config.yaml
hidden_size: 256
vocab_size: 16384
hidden_act: "swiglu"
norm_place: "pre"
rope_theta: 10000.0
qk_norm: false
init_std_o: 0.0
optimizer: "muon"
lr_mult_o: 1.5
max_grad_norm: 1.0
warmup_steps: 200
decay_shape: "linear"
max_seq_len: 512
train_tokens: 428600000
max_steps: 6540
Each number is 128 + 24 x the weight over its row's rms, rounded and kept within 0 to 255. Layers, rows and columns count from 0. Numbers have three digits each. The size before them is the row's rms in percent of the matrix's.

# layer 6 MLP gate, 704x256, rms 0.0896, rows 8-79, columns 192-255
098:148104136139080122134140091156082127125157096132111115150139120125097165128113115118180091102109146127130077140133090179116125122110144099161138074116155117123149115111080174172135101166124140
094:158126148103108128122158175078168168089091116123119117153148126110108146097120095144161120109126149153140134132138139141128117136144113174135121150098103096139153081132116101167126118106103134
137:100088138166138113136143129114143103157148165055094126167132139130143164105136139163122115134134129158144113177125139127124124165159080076135126174132155115102132121102106127139110118116082154
097:140134101120084133155073186119171139148101141132208183136128123132090100114148146099115126094129127119132121100089138138120117135112166143162144142129124120106141153102096141119070160156145131
102:181137111127117126119109148073120182148146114143142142170102112110070100147133154112127129117141166148119066139080146156162157151118146144091125081145128156168144125130129158132139173132126081
112:108112104100135093157170122153129130114123096131122156134125116112162119123135055102136130139135150162121116141115114166137159154155109122162132122132095104085105115182142189117125099171143136
098:173129133131136110122119124105103122123107131189128118114162146128128095140138120162102122152136137115134138147102110097128106160154080130116116119153099110142135114139140133077125166086110116
103:134081134110174134130173131158148113147130135093141162122120155143095150103123139100110123090081139107116125187102151119178148105110118124122163108144115163113121110105108165175105156095148130
098:147138121159144084135127099172142087127158104136108103143161110120061088119130117094118088134095134100153131121115152112147113129143138113135109117118130133095103099170157163132129124114124170
104:148102083102120147129106120104121132154135106094085157097160149129113127120099130157154139122092108097132107146104145099133145117183131128098097126113093152140158175108143166140149155084152077
106:110148109125130124149142128111116129107166145105164163141143069126137120154081137097134132115110124103095174145160129154148134112116127140140213158169131062167126116137147113136128155168103109
092:182126116092101125133171104135096181142184129112117118134108114076154139137161134151097100155095142167105142101120125122193133128108149175135139152111144122086159166138095165144148155106123101
101:143121092175127116155154136197100171132145113099068116134132083126169131130141119151124155105135177133114114127131126130132111133117102129120115121112116149146096130129129141143127146140135149
105:130140150157128145088154139096150139148145173131159096137134165068163110131169157111168110133134126086155115146116157137163139123156133128115124153081122149103120116119164118130132155118100155
108:118107149094137124106109128126123085122166141084164140100120127141133140131085095129114144120116161141147123152122099118115143135149115144140152108129159156185135180116127143122140128125114155
106:201178118137124139142133134147145109101121100106132171091101166162098144102112110144102142118115158140107110160146169092157143123159139144076117104127127142166148137110075145141115158140112110
103:138172129128140099142155145100130138125125106107146123138162107129141126134080142104117123119126137100157103132170167124108161091127122142130151138154167095120160113119141131103143128177119146
105:159137150143147112144119078164125118157151123122114130122079122119094139132144105166154118097119147096131100116135092109120111149127122118154170159152138127134189101140087104152136146104132111
102:155129101140087153152134133094136179119140110139145169147159154167110120108098161141097172117127109100145146150112112095128141186165116103134164142150125168103128143127153157112121155127109146
142:121100106136092091134120119139126165116140115149155112091131130148162144146099112130092100105150141150108113164162146094134134169134139139181122153115145132091118110085129120112098148149166120
099:120133132125085076119144166109100106166138141147171147135137135132144165152131095122124157108127099166156132139124121134174090165105129101142084112163114142102121112152126152079134125159131116
109:127073087153139122121090172115083153112186090131140114166175137128175134124136134122152099085110166119152116128093075120118090144133149115121118099133114163121153104157115157130103142112098110
099:138124088104080112114110114092108135105117133138077119115174098109119106115100128121115128124154127159147112133120131146119117147161141111131131121081111112137127141118115128134110125156127141
104:141183093142104141133158152123103099147141112100128105103166119156116094117120116160135119156149134112150091195128190128132108124118100138140142106111118097129104132123114122152122094157112143
121:112101152136080157113146167097127110161125143103150152165158132115134172116145142134097121110067105138129115155117128164095151121117123151123190169153133110109095123127120128161165131105089134
095:148103168125133133099164155087143121138089126122145134084089139106124126136099150125164127090071127138109154128127142121167107165150134123113173100147164097142119158099129150155114119098137128
094:106077152121084135086139137118092152108142145154112181129068103122166094129170172143142128105118093116120152106126140169160170120131115112151122143103112103165138176171110152132109194112089141
096:130098121138132103070141118143114130180138141113087106109118167131107129136135138119072140140117130131086122142191117121117148130082105148144102155069156116124080124110154159100159153130138154
108:116124093095111142142130135120085169122147102086126112100127145103144181099111109155121116174137171123181102151157112136124134113142107125098151112127149082147145147127144098153110107165104089
100:171169142142130145147095127143115174143155113150130136173102103083122146133101115157144122129092126133086097127125118148150103125107151098184121100128152111131153147107134091166145143132170143
099:115136117126128140156139126109095110141097140139115093125115122159201111160137122130125136124117106142104115145129088166171130127141111119099153110115092128125145108170103130132140119156122131
097:132190079132120133106094112125124137151106165154104109140099149135120111126105120156148115111122102170141132141144110105140146133133127105116083094136099147124109117137099129144134149113117145
091:132124181102135177132148095116139145114116078133128131112127142164118139142142117162124141160128128169120156124169111091173144137124160115139098122115121127122110123159113127167079094055151128
101:159165148137091116151150081141106097143078110143138095142111123108133118159134147103091150108136110115098129147165104099159105094136140117109117108128117132136065147118110121144075099148121124
100:138086042157140156177134091093117133127139140108087131143143126114129121164131120183121137083094117159097158103130093114096116104105110107149138132089130097121137153080102155166128109107132120
097:130108122102128152131169102100132109110119116115144088115123127116146085157112131158112111145107143148147101115096169176132096132129114178142149144109089129126149128144172131132131116101153144
102:142140099174147170157148133087162135167123161144117086120104137100170129119158133139118163155114187145154102101109131129118129115134115149108169088081117148141134125119104128113098154105148157
093:088131118116148119138128119172094054111133097158082117092153111139092123122115109101122143119128119122155117110166108147086124148139146098110108162124129157108086150112124175135136116146129127
095:112139106098135138121164113111139129121175130114148146173150139105181175099118137143111150111136116170163139161149129114143159101155153132097117116102165105114149109101153130097153137156123139
095:130100110117138065139122119148144110139125125104148114166114107117109138155111089119097080134170174083146096160132117164090138098162143154120117111128134116114099096105134135149091114110147149
090:140147143146126180165125143165127128153095115115171167120114131136134159135120102129129104158107098183131092116120120116121145148157174112077136139117119159130133146140162114116118120127127120
102:119118135153109098074120140106103111122109132144086095165080144110113108120143094166150138113151151148124122119119134146168102110132148133111137108126134125187148137117105133120133124149139155
090:137129130155167132117181115126162123119130144138098150116098156162127128156142139170111116129089111102078129160123137102156121094107163146140108122100138128129118117082127157131114134163124104
109:144089106118149158106102180143143117145165134084126087133107150069078103156160146102171136116098089155113131145100132141173127125128094125130147168132111160121149138142086145110100158127108080
095:115140108124121105135108135112121076130136124088128096131167107102138115156132156157144134099111127106167115161151141164134142141144156085121165110136124141143125124113117091165156159189120114
095:139106158098108128166139154127168151126138095132106093126131110147141093135104158099131149175134117116082100151139109097139111110169113143095095129095110169128124158146104115102130137144112099
096:131155144112116112129130112137105166116147127100142102139138148146139143165109106167121096139121139151112075096128137117120129105120152136153109141143138099137073121102137106138103094166150147
096:144116100120180107091166115094132101143085147108138134086097119104124089140166154161108117135097150155082147087143079120190108102142114153107139097149146188152124134114118109121140152114128105
106:161103123139108127102136108129139139119163159132085165114101103100138115152130124153133112159107123102115142141123053096129129128140076146096139152076110138111106116115143169148125181128115137
099:126109121117154127109114072089167140115119144095109116115143095128123102078125145093106140120120105143103104119120152186164083123140087161097123120114103126087127170109095114149108150126123101
107:072118130162172152119098101102129088156144173138112119072156145177164171125125118105111115141140078177116146172140127130095096154144140134140150107156114104141156115132090154116105132149094054
088:123129112143190121126118105157127150151131127101113091166122110147105135127109160152122099126129099153160128120151103117144147168109118139171151101135141134135148136168168121151107168129102136
097:138074108087110137138084111098075143178117115175163121110119126161108131110104129111126131133161111189113100167125135168169161108142102117144136115121135126140159148159142143121120163123126108
127:107088151136084111107117127158142080151173151072093143185080085132157152122154143182126134139104145119114123159101116106120120128137126102128156147093092150107119135119137152179090107129081097
109:126143131095148079129101133128136142120152148129116096136162152135125156149104119134138128079137083139084100161115145110146150142126171093140175129157123083169121120127119118142129090160137149
112:146094174136123164084127176143151136108102114127103139108137108133116123130149133107133104107096123086158094129096127104160122101132163105115141155123088137069120094113163098129141147118070130
103:116101153115159101150119165153110093110110155110164118135113104126111104141170118103150119154124162138131130156161121136169153164119104145092131122113118157160143137114098118067119090171111145
103:133092120099169170110120145140120180143114121118111086133152166088116134104112154118145095111114123150150116105098170148107178115124156139119149100106127113157153172113100104183117160092149119
105:174100123112114121128098129134126108129127157099145125121133109155104158103152120135153117095148157116136123113106138159101139125153161107118151154132161133103127101175128135121099177178149150
097:128141141119117106119158170080105123137161115144093102130162136093147142118138119103128117127150102140183133142142142128142154099140174145126137115130124143156112139096134103122123134117099098
097:135100117158118174118151170122117148160130131136146142155115154133108170085094112139100124157136114121116110152119177126211117137111123147129126143142140135140109088111107129124163097174163119
097:143124105129074123127130119103135096115144140132073126115135179091141167103184136158124131121118147116125168151145114101207092094152147114129092140114126166164152115112118101151121114140130111
102:103124143162158109145119075131142128135095181133106144135129141111122105055135079128135109116094095116141122139090138141145095187175105135155152130112129163117140141084123144134073119143107129
102:140135097145103105163118131156107125116139109112099155093160116135119125079111135089137139126131141117145095137114129117119124099203142141133141117098118119128189131130112113106138137114105167
102:116121132075146146157093106103091142145092105115125169159126166108104175123175110127153109113112123079147157164136111134152135141095103125128105069106095178116106108150111140133075146142126116
097:138103173134120117138139084134148179127154161127118105120127133106123137151109095191052125091108138125160112124096123092132166102140119157099084094112131153151149170122105110107170108126131135
103:157140146178129099112122114133103115074114138114109160106147140128157124152178110115141103124120111109113108119137120094151111110113117120106113120148127108147153134131132128092128130095139169
099:089116104140159121126137090088116102140097105120133160124200088146116156113123133134140179119166118143146116101122135121163148123126114120154124124129096125158156138149138106144141176081110151
092:154102108124124155122121104129106139112095084096095099098102130080161090133136104133135144123141131124116098112144130108152120129150174148105124104166140162110141126137117150127170142097131134
098:173090101121116142113109118100114096147162140120104119108124117117110150109124114146173130110092156117117057133086133089105120123086134112139137149102123166141116127126139117155100152141080169
104:121137084083150115142103195121098128120103136096100099140124152093114135150144132130183130097125146092170138154148146144194119183150130178107163163124116125114112171141143134110114110178139128
104:132160090134091086120104097133170130138120118094093134114124137120131084093129103147131126108137130139151152141151130125143137083150139116146157093159091084145121157110129085174128145143084122
# layer 6 MLP up, 704x256, rms 0.0892, rows 8-78, columns 192-255
102:087136115118187130121153170152148114135096130152128171123142104114100159109113133132140153135152192143159156123113148150125133141117156169132130128152127157149132137109183090072099157098139125
093:137138112188163143161138092118095115123123142077080105124172153135160140147096111171162152089104184145132159098116112120110104144123113127128120128133138079133105085122138140099118119129114165
111:100139154099093120110111124071141139127148103117158107140103139112138115133095149108122153104152113159069131091163093127126157126102147136118093090121106118174136133138132126141173143137158156
099:094144169092123104182146132170136125106111088153133114113106176128149084175125136139142067090181132133150124130121156126122123108142138098126123131161142116094120091133152144129131151157190147
105:116146170122094140099092143115137082093130160130126108179158136131100144108108094139145084108099079090143137107103131118147144126099158135114166123157103106186140083107139150142143114106139157
107:125124110161111111138158132116143095118138142115144124107110144090187093107126137092123106170054090105121143139126105144120130116148106128136118145169120141104113126094169113138110164162099078
094:129167105107099148124088084124109091180120107104103130130126139133097145131139109112123132113138084144139114109145121119132111165120121120140110155164109151101091147138161067110129101121135134
105:119153130122118089115115126095142136144097158140118111114126091120118142169126115142099155127165130162105135101158155122104113166187141156156091108147161115133132106128135114102134149086154114
098:132124106112139182158152134132130155122123068115147089142117147146095144113091151159117087130122122122147103120151149136135103146128109100123127116120114125105091122106091147159093147118167170
100:133168109146158116119133112143141133138142122142119117130076109149119136091160145108150138107103144077103183126170103165115126086116142119150095141126128130115094112130174161163130162152110138
096:123145129137099201127184133144139123160118114169125105182113132118134119141123105137134064178141084164155117098092087124137099140134143114128146089138074156110152173152151120173143112132113131
096:098085146171160117162119131151122118111119116176159164154164146141123188158099163138126146121113122161123155092140157102096191110142103157099148144110127151124121139119171117160096092108077106
107:137121097150148113108120126116103136138118070084118152100154107127127130122155128121161133129138130095129138120133120182099118123160159107128163110086079112146171144105133130128163094156129083
105:104138122111111156141060106088154100126129130121145110157171123158152101125089119140097143116101111123085148136124140111078151147134110120113154115119140111142142134101119140140115106129091105
104:161130156148144124111129123100084122139131166206164112132090150077115095130107102086129116096107150139087090134095088133169127144140158178151140098116113104129106105080144120101140142126160134
103:134143132147129125132094129123110097135150140135115147161085102082130129140134149134143115127117087161125113107108086152081129104119172103151151166092115138103121078108116149123075093118126148
108:150135146117143129146121139092123142138118111103105099137085104137121166168128120131131107118095081135118130133121140152143144160134121177138096172177145148131122106125114147119151104145138147
102:164111090095136131144092113123133165152093151117151107128119143140110098145143122068146134133100132145108149100127102110126124161111142119142136165128080125091145082100093145118125133095159097
105:132115147145130130093113128142142116155137136115141166099105129134139133131147119148173161122138161170142146151137134133111089097116132140088115152101158162106082122094148125150108146139081126
104:134183128120124134117128121135115131119122132114151097121093115131113094112093176130136153122143133109106128124131159112158133129122117120153136109143120120119109135117134145144139115134064157
100:153101136143126078162104124128146131113101137133130110110142105157145138128109102141089127141115114165133113131156118131149098117108108134120109127118134121120135103131049134095150162115139143
105:150141089066118098086082143142101119104120103096068147109170098118107115105120099113123104140099119138138098113110150112150123165136112152149184162112135124157121165138153112134121143156123198
098:115106165136101109156153141133141173146110179139109123087117127119137135056132134140104101178118151159105138057088160113190152083146153121106102141127147128125115137118120121067144140125087149
102:121111165141148122137077161108110089159106080126129126102121131149185127121154115125150123140107122145159102155101114095087146168139096093128150121108166114112071081108117161126133107099149121
108:158140094134159108151088103103141146108075142158131125145117123142147176119144169124115090127125101115151153125111126191137107169105135162122136131127112152101112097185143091169142131150179127
096:139125161147124112131157109080138087163179142154121143119149143154112173121129111148109144147125118102120184182128116158106138052129117137127094172138122137176120169175105134113098131128113116
095:134114119141135157181121154113169161158128103114123211144159117148153163127145162133153127129124139064068126115120138135096117146069127127102144157154155134165128149086146126125105112124096179
089:150104110119111047115162174155135111159095155126115139111121131139110092108097132139085126121090118138096143114178127101124115136156106108097114153134132125086144093122154191079124111121132159
104:085151136167113113145110113095146129138114193134161092138161122103098130099100124094140123145155128171143114112141127136134095144107084145137151106080126138115146121155116106140162099101103111
096:153135115135156097136106104096129156108119100104147143150130114149124147147093157097173140129117107108098107151113134114138142113113101133130151162124131114155108119121123162126152112156145108
092:131150131172118150146130114105123130144174148097160134100132189111119128142172149147103131129113160151127107115100152112148112128119118101114118119143086126143174140127150153169093146108172110
101:123147121136119119105084096095073165142141106173105186120145110131121128121094098135077135154150148122130124148104152128109127140102112140112100193120095159088149117090083132132150115133106145
102:099099113120119121124128109109147137133115112125109127118113112084088165117133134139143124149113113110144154192136128134167116115146126102140137131183101152119122101135148103122099135116127120
105:102139100139110148130106104143119110114105080084144106155108138128155173134091119115123148102135095107097137162085179120153097077114124121102116138132103156167152109120087149147146140122079132
101:116168095157151085136108115154087155125120147087128109149091139116155166152150131144118110142130174099107145139140129143202158140130114152185128122131178127122114177103142146130159134124094110
098:156129156116123139104134152153135205159089123105124123180128134125093111133150144143121161134171171108103169082116132110170131116135117118120090099114094128103169156072145133150166112117133133
098:095186119113148145137141122122142161169152130138166105154186170133108114143115098141119141137128105134162079125120132165119144124128120133142126172120107150126123109109113151134098122139111143
092:127123175111141131130115146133120158122145100130115140103154139167093166122100116138126107098114106168131148109156116134105154101142170174140089176148120138121114144094124152125117144120103128
103:100164174113152146116162128165127121128107146124135101164138147108107079122141150150112141124160155130112121073111124114095121164132176132102115119129116153111117125099153121136123145139090176
103:129132078159095135104093115127134134129164113142154084098117118125128120137095142102081101120094120144130118111156122105193142170119127136148135099080109109146172114114131110134110140157137138
095:102113132183080105150113111114153129147132150139124120133126123153112128118138081138135138153119142129150133132119148130076140082118136131137102120143127154115077129132108111112153139154104116
100:117108121142148110105145140045112127170141110102107150128110170108136107085137096103124111081145131160129138160159119152104140145159114179133118134110124160169163116107068124118079139132142142
097:065152162138127159137160132130094125137117138169089139115136077118108127135110136120117150136184153139170103117139112115133131109157122125122165097157140101115080137198099106128096147116140113
103:098095106083131113149142135142131123100154116117149152127132081146149137125104159129103119124164155072097167132127138108172127134126113163118123157134106136123155144150122131124119132133148159
099:119111118088147156093173133114090112119103127183171158126123069122183167116097116124119163126131160149163160135095151117149110126110131173117113107110112085125114119121082082099162131136154144
096:184139118114124130169133132120170106135096127110118161130128135120135183124120134109133129125093124123096130125117196153108096124114144107128139112153148146123160096136116104189157112143099119
098:124121110098120155131120117104105157145161173077125161139106162155127173111130138119123134098110127162078088132181149110168121137146140169157098052126133098167110123112143162160103162152135126
103:165158097142104147125116130139172120137137135124156109130132166140134139185164073135148123118159077109132122136117136138146177103128106163127153103125109141124160104123166119120111155108104102
106:141163126141096133154143162152070152117118106137180128076155162110117095145140099133146141130113132127127132152081129168110087149114141173158116117156174125127092147148105152165101097089107108
100:136106162122160160126110133098136144158181144137104139164104135181073081143150103144142136165132147116138174123145091147080172109086121107122141117141152115116125140098126138159167149195127147
110:116063101125140174144128137105139153117163131130132128137114144119110109111132127124171151113160181158157146094127089114119112127125150101109109110124150136140087125111158132090150122166101138
092:129129102128123145155127090152166145127127147191115127145123132173117137159132138100104146154140092151125109125097129145145131118180130131112148145089108147171132112120107140107127110074122105
099:145129142177138129129164092105102109110091153106115137181127110101110101093099114159114131107123164116139114128138175121195123149171128148153114117140126131119136156119109089164153115101114091
107:163112164124110114139112148144137160105109099149098106142130160105061102117119114117158158127136110139105128143130136161111095161115150128175089144157134116132100119121161132124119146140125105
098:129118107158145118118127165140126121143117195116077145156164088144084117165135131140079118122153100136124136138102121113128129160132170116158090077140106113138134127123165140119132122130110100
108:129124125072102109095116139130131124081095117124164149143118131121109104128149132142160088120095097154125148126092155075121152098122140108106162129106090145135123135130145156139106142112110182
107:104132123170160148106148105089135111153109148107157142113151135108112170139078134162103172149101170097201130133115147130092140147125139088158139151132137119138129150106103108158118101114124139
105:137164134137100117101155127060111129174117124145160113122125148145127155148143124111136143137092129159108097131146116110109124113111134146142113115117141133100101097138133109170051125133138089
105:099129147176137164116177117135111139144106092147142118143072120114133135142168174157108085176123139092145112098124150092103097132085116132152085113153104089116147093133138094070131123093097110
100:124124111115096131119142154109164145173118137157099139125091119111099121081123107096131093103118117137133174112098153134140173119117132131149136137138098155145154097133133140108136117131144119
091:168152125144072121142098137102142106132124113128119127098137148128071124140121114196117140113106137141100106128096105120154112107141165138118078140090183132104148162110151146089160183156143117
098:079181152097124101111134136133104140113123117121097117128149153130114105119112115148109133105105121142116133141127162121120127086130149143138130147130120112116131125122099124121156139118129115
103:102145115138141158146142156120150133080145141098132138145146075080135146181154133118126146127143177088106128115135131103112123127134122151143089142121158109106144126136065101134110148153121123
101:093141097127119111095133097121121112136149177140169114164122132171134135116134150113100079092110100161128144109139104162159134158115096150124128126158148141151100145134125145130159091157157107
099:102116141089126095156145174145098127101130141105103152114087146141128140105089132134115121121147115098074144169099156109120104122098161146099141100110088135143104109144124151152123152106112120
094:138111081134109144113107151134158141151117139105124129090089097120120147123112114157136125132138161136137107148130136138149148130104132126121149122154129123122135164102144072104128105127167179
099:126125151120143160154132136101162192095112123131151085101110133138090122106164171104100165131154160149131152096160083158096111149136135125135136126162115112175112133107152105110132114161100106
096:112175160121103147090136107140151137146139121150136101134097104164150112166149115149126141092111132071129115183138119130121098105119101142127084173083159150093122115152107145135139080118172118
089:118149160148085105144144073124136112119126163172129141137183093124131163137118157114134091131161135174159119170146141131136128155143134144188141100162131134173076114103132139122109133155116155
093:125126079102129136102128127066140139168176143114123144161120137120138121127144102095100140105100095114132127113154120157142105072130103072095154114139137129118119122141141080162110126136143163
104:121107138133153131115141125145157126157102156142112050108161135141122110121149121160103136123144100134112106086123092112101145098103106139165120129104117109148065124169117138137147163149120110
# layer 6 MLP down (transposed), 704x256, rms 0.249, rows 8-78, columns 192-255
102:132148082116149106081168107159140138184078061092112113102121132138098170119133110112127127127142113132138134129111101158126126125103149149096143128129127135121103136141175180103115151159139121
099:166174108087109144158107157122137093124133107118129116173081099139142126114159113139107124170130121157128155104146108101175134170119133131113106108104148134143159125087114113148106107145108091
107:114131113172132174104074118160112115156159158134150103121129135120128137132183098165106095143102097095146104154099125150108124149149108110171172115120130113106129100136124135121113125083120154
096:093156121120131162148117138110125101137138053122166109079158126143072185133140117163126112156139111132149115126136127119132092109124098164151116083073119174129134180171112116089149109112114119
110:133119101098122129136122102124156101098109130105130162110152140134063126136132110131087139145068165121103147134114157150115139145120114104095088139130108104092130125109144147088132121080178113
110:136102101124135143144155139144113120134133135132172148084126099104050149078151128150071110153126147119124128131146093113187116118167141156134118098132085101131119138167134139088130160126181106
096:108126152138133109102126139145080127093144093098143116103123143136118100126113148100167091122114133111129169144069117137108148122107135144091075123123137121136119091161131113102125156129112125
099:149143149108124134101109156139130154097128161141125127123107104122076128111149141135087108153102116146118113103165109137150129154124161136107138156138140129136118108111129109135116122156150126
093:131131134167115067154103100164142146104130127130125097132138139153152128151162126180139149127122146131108123151158151090120146104079133158092098162130099133140139111140145101141120122088083074
104:101138121175167144139136104165128143165092163103152103117108105127110092121156120107122132099108142134141100129140119145134110131110107132124119111088147119123067111134139092138112146145102162
099:129124129130126130147145113107129147088183108136122109144098139101142134109101119111148178109098139103112156134116167117133134128173092174159194109147137096136163155144117161165106127142138096
090:100085078146130133084133096116146167137063152100160144091153164127131122128128149156132125129163143122148087154133129118114112154111130107122131145146168130079141117139165119151136109152131121
102:142138106114126065167121116147104150114109153123100120131120130136099164129085153165133135109140089143067067119088134096128129138117157085176127119107093104136123141101104165167140098144146114
099:107081161106132071118147111125119087056061137152082119114105134125146078122113118131133101148128140103124129139115158146190142147135112134138118156170117121135132099146160106143136098114145167
102:140107121139147153155136126136148162138119119115109160133118124108109118178140128102139104158159159126140108135111156111120153106095094133116099141116090102151147118142130129078125185166114168
111:107092140111113176130103093102151163130166156134154109187172134128161090130135154144112096104142134155156137141118134140115099142141163133167145126101088119145110107113148173101122126134151158
095:143110127117122132148127084140121141165161158127101155151152102094133157165153132131115107148116112144150103151102160107169094137115166126185140107162090101088138105106105123173128112106115145
106:133157120138109138114106149149121136113117083156138098141140120145146142086107136127123123116131130118127117130145150105149132149094121144101124136106159117127119172122129132080143156159159133
096:096140097147100163109117121132146135150136082198163144115135118120156159123165159123148129137139134118148155156151119138078091147181171156118110168154151111114101136148121136137115117154112195
114:144110121147133119109113129104149140098138146166124097086145128137171142139106100190132114118130115177120110136175110116142127132147142111128131134113139152111122084125155095125162171150148119
103:102112154129102138138134109104131150126109148163123111154135132138118106163069158130163166124125124124106124112132141125092139141079137141154130128157149112144184118097121150161135096175124093
113:147124077126127089115102146111106145135159126161109111111119134123169077166136105099116129133179093189111146182149110087134147126151163107143091124090116134137155133184129148165164121159116170
102:101135132110111156139118176111137141145114122162163154136131113129113080132098099146109149118151107144090135087181115150114101179132136133126155126085125143151128091048122148134104152122135096
102:127146101161151146135130171133122108142174116142136151100127101090103080094112123146132104155142138132100117132116087113177114138121082116103153100133122137098091152177148141146157129111152114
112:116090124145156161165086103149140136136123146131121147114100127135148183095135133094150128121122150109112152122093106164124121113090146111157109118141110113095125092075107084179154089085148161
104:153173110153110133172125104175134118133137127114115113123133152133187153115169115132148103111120138107171134106123128125053127107112091123106143084131174111129157163115091115169103121133137109
095:181115158108138155123121134105133129158156087136082118096096158148124108129112115142118135120109135117080103081177123098152088131133117151136114095112107092136134145119115176104120139130093132
101:102146111105149106118201143111089105119116127165150102104130160135135163122129112139142170163103130103167158141158128144154127128111099094135113127097147066125124102155108116120104130139135121
103:158101124153118156112101111121085123156137056109121117125145144123097153142100167107142160139131115101112136040103120135170105119150173154141138113132083123119158123147103152137147130122085118
096:161115087167144095114167155099185141117125145129113123139106103097121120119118102122112096125129142111123088122171185099195097120118110118104122108137138158146123129080120151063143122115093117
096:151157094152106159096098109164152126134080108124142135148129143163151130104150086146101119146165102081153067102134143140115139105138112111090125115105098092172079154126104146096133150129065108
099:139110100167159155156172138131147094131135114128102137122081111070137130106102111122150081161108137138131142105085085100204126169120125154167150127126140119162109149115110142126142116110148134
086:088147149119157129137139091112093114097129095183130143157124123106124183145153114144144143104088134106096141140151194104202112142131129150085160082114135100151120119132147135131111172141139078
106:125102086124166113180133111162091146098124204139098132071083109124125150156127145144110120117119148118126124134136160137102135129115130138118115134093100095078137130108098144104110136090110133
100:114152095091131095166138095140130121115138134119097089136097111134072119143091131094182156110102150108103149128135147142170153140104147108125106189101149137118126111102134087135123140139078176
100:146135166131152099088181099109169174171082113117137081149124144118094140108147149154092094145131124156100154088111123156142152109143095124174104137131098123147170120126142142149160134109150111
098:088137109089143108129130159137143138138101099136116122137156147154138110128150129136125115142134132139132101099097127116151110132102142103151099117129107115150117117148113100131128097139140102
093:154105118080169111115102142125161113116144164122107131145134116161103110108119105175123130105116142146157135074090106121178116079116106090109145149126101102088127102158137153076119129129149150
098:150116083134118129134141111107103111109153099192136104121132148132148117145114074127097114145137139137112127130138128117158098125134192132123121118157127160148084089169142147109140111089127132
101:153150129105146134142153148085151120142125101111148163153147130130160167147135100102073137159126138064119144149144124128184099085103101152139125129123139129163104076139107153135077130077117133
081:162160143116118111162115123144128123132136116147125160110114143177175106135110174139157149056105108126086153130125143061162135154129115143082135115108143090152195162114098124115121132144098094
105:116145121094129148116136122137161108139118149092116103134135132111082119163124116091134074144176115102120123107142127115201129163125118083169129130170145097148121128129083120094168102162135137
095:145125116126132151139136138121135107122133141143135136163119108105143138103155091147121104132147137147123146111101130166120125192154135099143150125133089116141161133149137088142136108147144154
104:135113097129139116157165148154122142107158128073138118106114141132158161146123116092135146189105169114131159116135164141191135157121142086130143125095139180094123101115168115119137152171111162
101:170111077107154132162160148112097153144111124197133125130154104183146121130126116108136151141150123152160168153123111133146100130124122134074108126126110110121094126105136072139173179108116158
095:076139125103131153111111121085125115143136125134142087123144105154149162111152115140087139121084092129121122127129138125119156150166137128093118122134124096128114134145097117116136117150131124
098:105141134136091142117132169120103109110191158116140112109147166114151121124123148163138145112107143143065102124136169115184124139106164119119124146114116094158132146102103139110123144150151149
102:131181099065126099137126116121125108113133138131098143131170170099143104137062150101128103174146140142126154140106136118121099096104128107116090126124133164108143113170161131122123116105113145
107:153110141146095116149150144144123093114101112165165091113163154110139125147101150128087110130138115159132177098132151154119121093088134153116165119166156100173086114140093143107120106184071166
103:148121139096103121148120132126164158083115137127103166135140182148165120129117098124121122096107090114102107112127161132114093100117131111156121108144120123118120126143119095129183153133133148
107:138104136145114162137127130143142112118136091113121121126162120125173154124138101142136134116152163134142154120123137075135086116125144114131097165146135138106070091158141094123173132155160166
086:117114066116124086125135137130107158114104123094108121135158108169124128077144140139149141131136131143117106080149149104133106130131120134153090133118147135105099091123120119143157125164134101
101:130173170094112103136112157131079067129133128117118156151132144130116124085124167155144132099101125104114140110157147108132151101186089149092138113114064082104131106126128099129169109162141142
118:138162080096098148141085121122104137134134180125130146128113124136203113154083137140099117139166157122108136164127121118230108082117091170118148144132149123114135136148092110115145143118103144
106:164110129169110112121086123136132160151119170120115149089099142137112163154101115153136088140122128107119163114123183150111125151100151132115110127140164109122109166121163135133135138149108190
107:123140138160151169122136110114107131140090185094123142124120149133096128083129166135124164126104155092127093099152165156072162168158095139141131128156109119150130102098096124127136125131146148
102:075141162134149157150151135140115105136163162128135154136137147119065131126128107113117096116171119144093157165083148146084110108140107118122113133108115137120131124158134059140126118112113128
110:095148123196128153148104132142139136172092143128132104139103113184121107116162150154134135122096168155157110124182150107124105141139139121155122105117144056148110145141120096124162131151140119
110:194126132102098100178122116119091102102107133101115138101141114138133124119103100107111156174130134124127111163126107150199131146138136164099121112104115121128101121088129131159131125125128132
101:174105122123149126139127095132114120139190173154106156117100144120140121096181089132144096126117110114126148151127130113144090138103128151094190131096121117135151116128122110127140107125161120
095:111078133136127137142141143087114144139093115141161119152124141133095139129121118150131143108136177098152134099158107114165106129097104092130113139147128165114138116135099123112148101134135130
095:124135155107091115130141138127177153149114154156086087124143125144161133150124113084154150132073160102137116130124118142102103086142149125126139153160134125152131104106121132109120130104115109
108:089102095120131104134135103107145150130135127159149116124118125116167128088090191147114130142113107074091093125143063135081153105110142161122124073118124096116115118179114095098133086146153106
104:134138106147095129098130132105151113123097149117153086169144105138153077062108152136143156119147139171104154140094104132103189111100137098111088136131154149120094175127085095136100140126069150
101:136130087168153128153103128149120161091091106143156107127095137099129146130100123170130163143138107138116167137117111144149131101134125099139138114129121130141145142122135142119096111088060129
091:137105138126123097122122142141114175138131094105101136109107169127156133116115148137157156107128119091129167152158144106148100110157113117140108116098127162104101166154104125161103135124094103
103:146129145086138126096089155149156123140153162160138163118098101128124161115121162125129143158161167194140117142120114147095152120123130113138167112126120128150101134137122095130141111150079112
102:098131129128111150095129137116121120149120154110142171164135144144168118126123143120141157109086121097111131174130113148100098164111151136106148174112134150143121144133138153105119169112188085
102:154134142109150127099145129119127084170122118137108125109187118145157125174113102081155130101151156185146079116110117133187129162096165115129163161143095108137104127133102147111096106141106110
099:150060131147078180157135145094164133151154141112090174073103124119122114143124118103150203110130123164123127113125135142077143118134149085160138125152112159138108138131153136153127107150077178
100:104142111123144118103157140095124168106126128156120143128140127122167134107067114109111134092111141131133152135127147157043188093087128150096171144139157117103087118143104129112130111139130123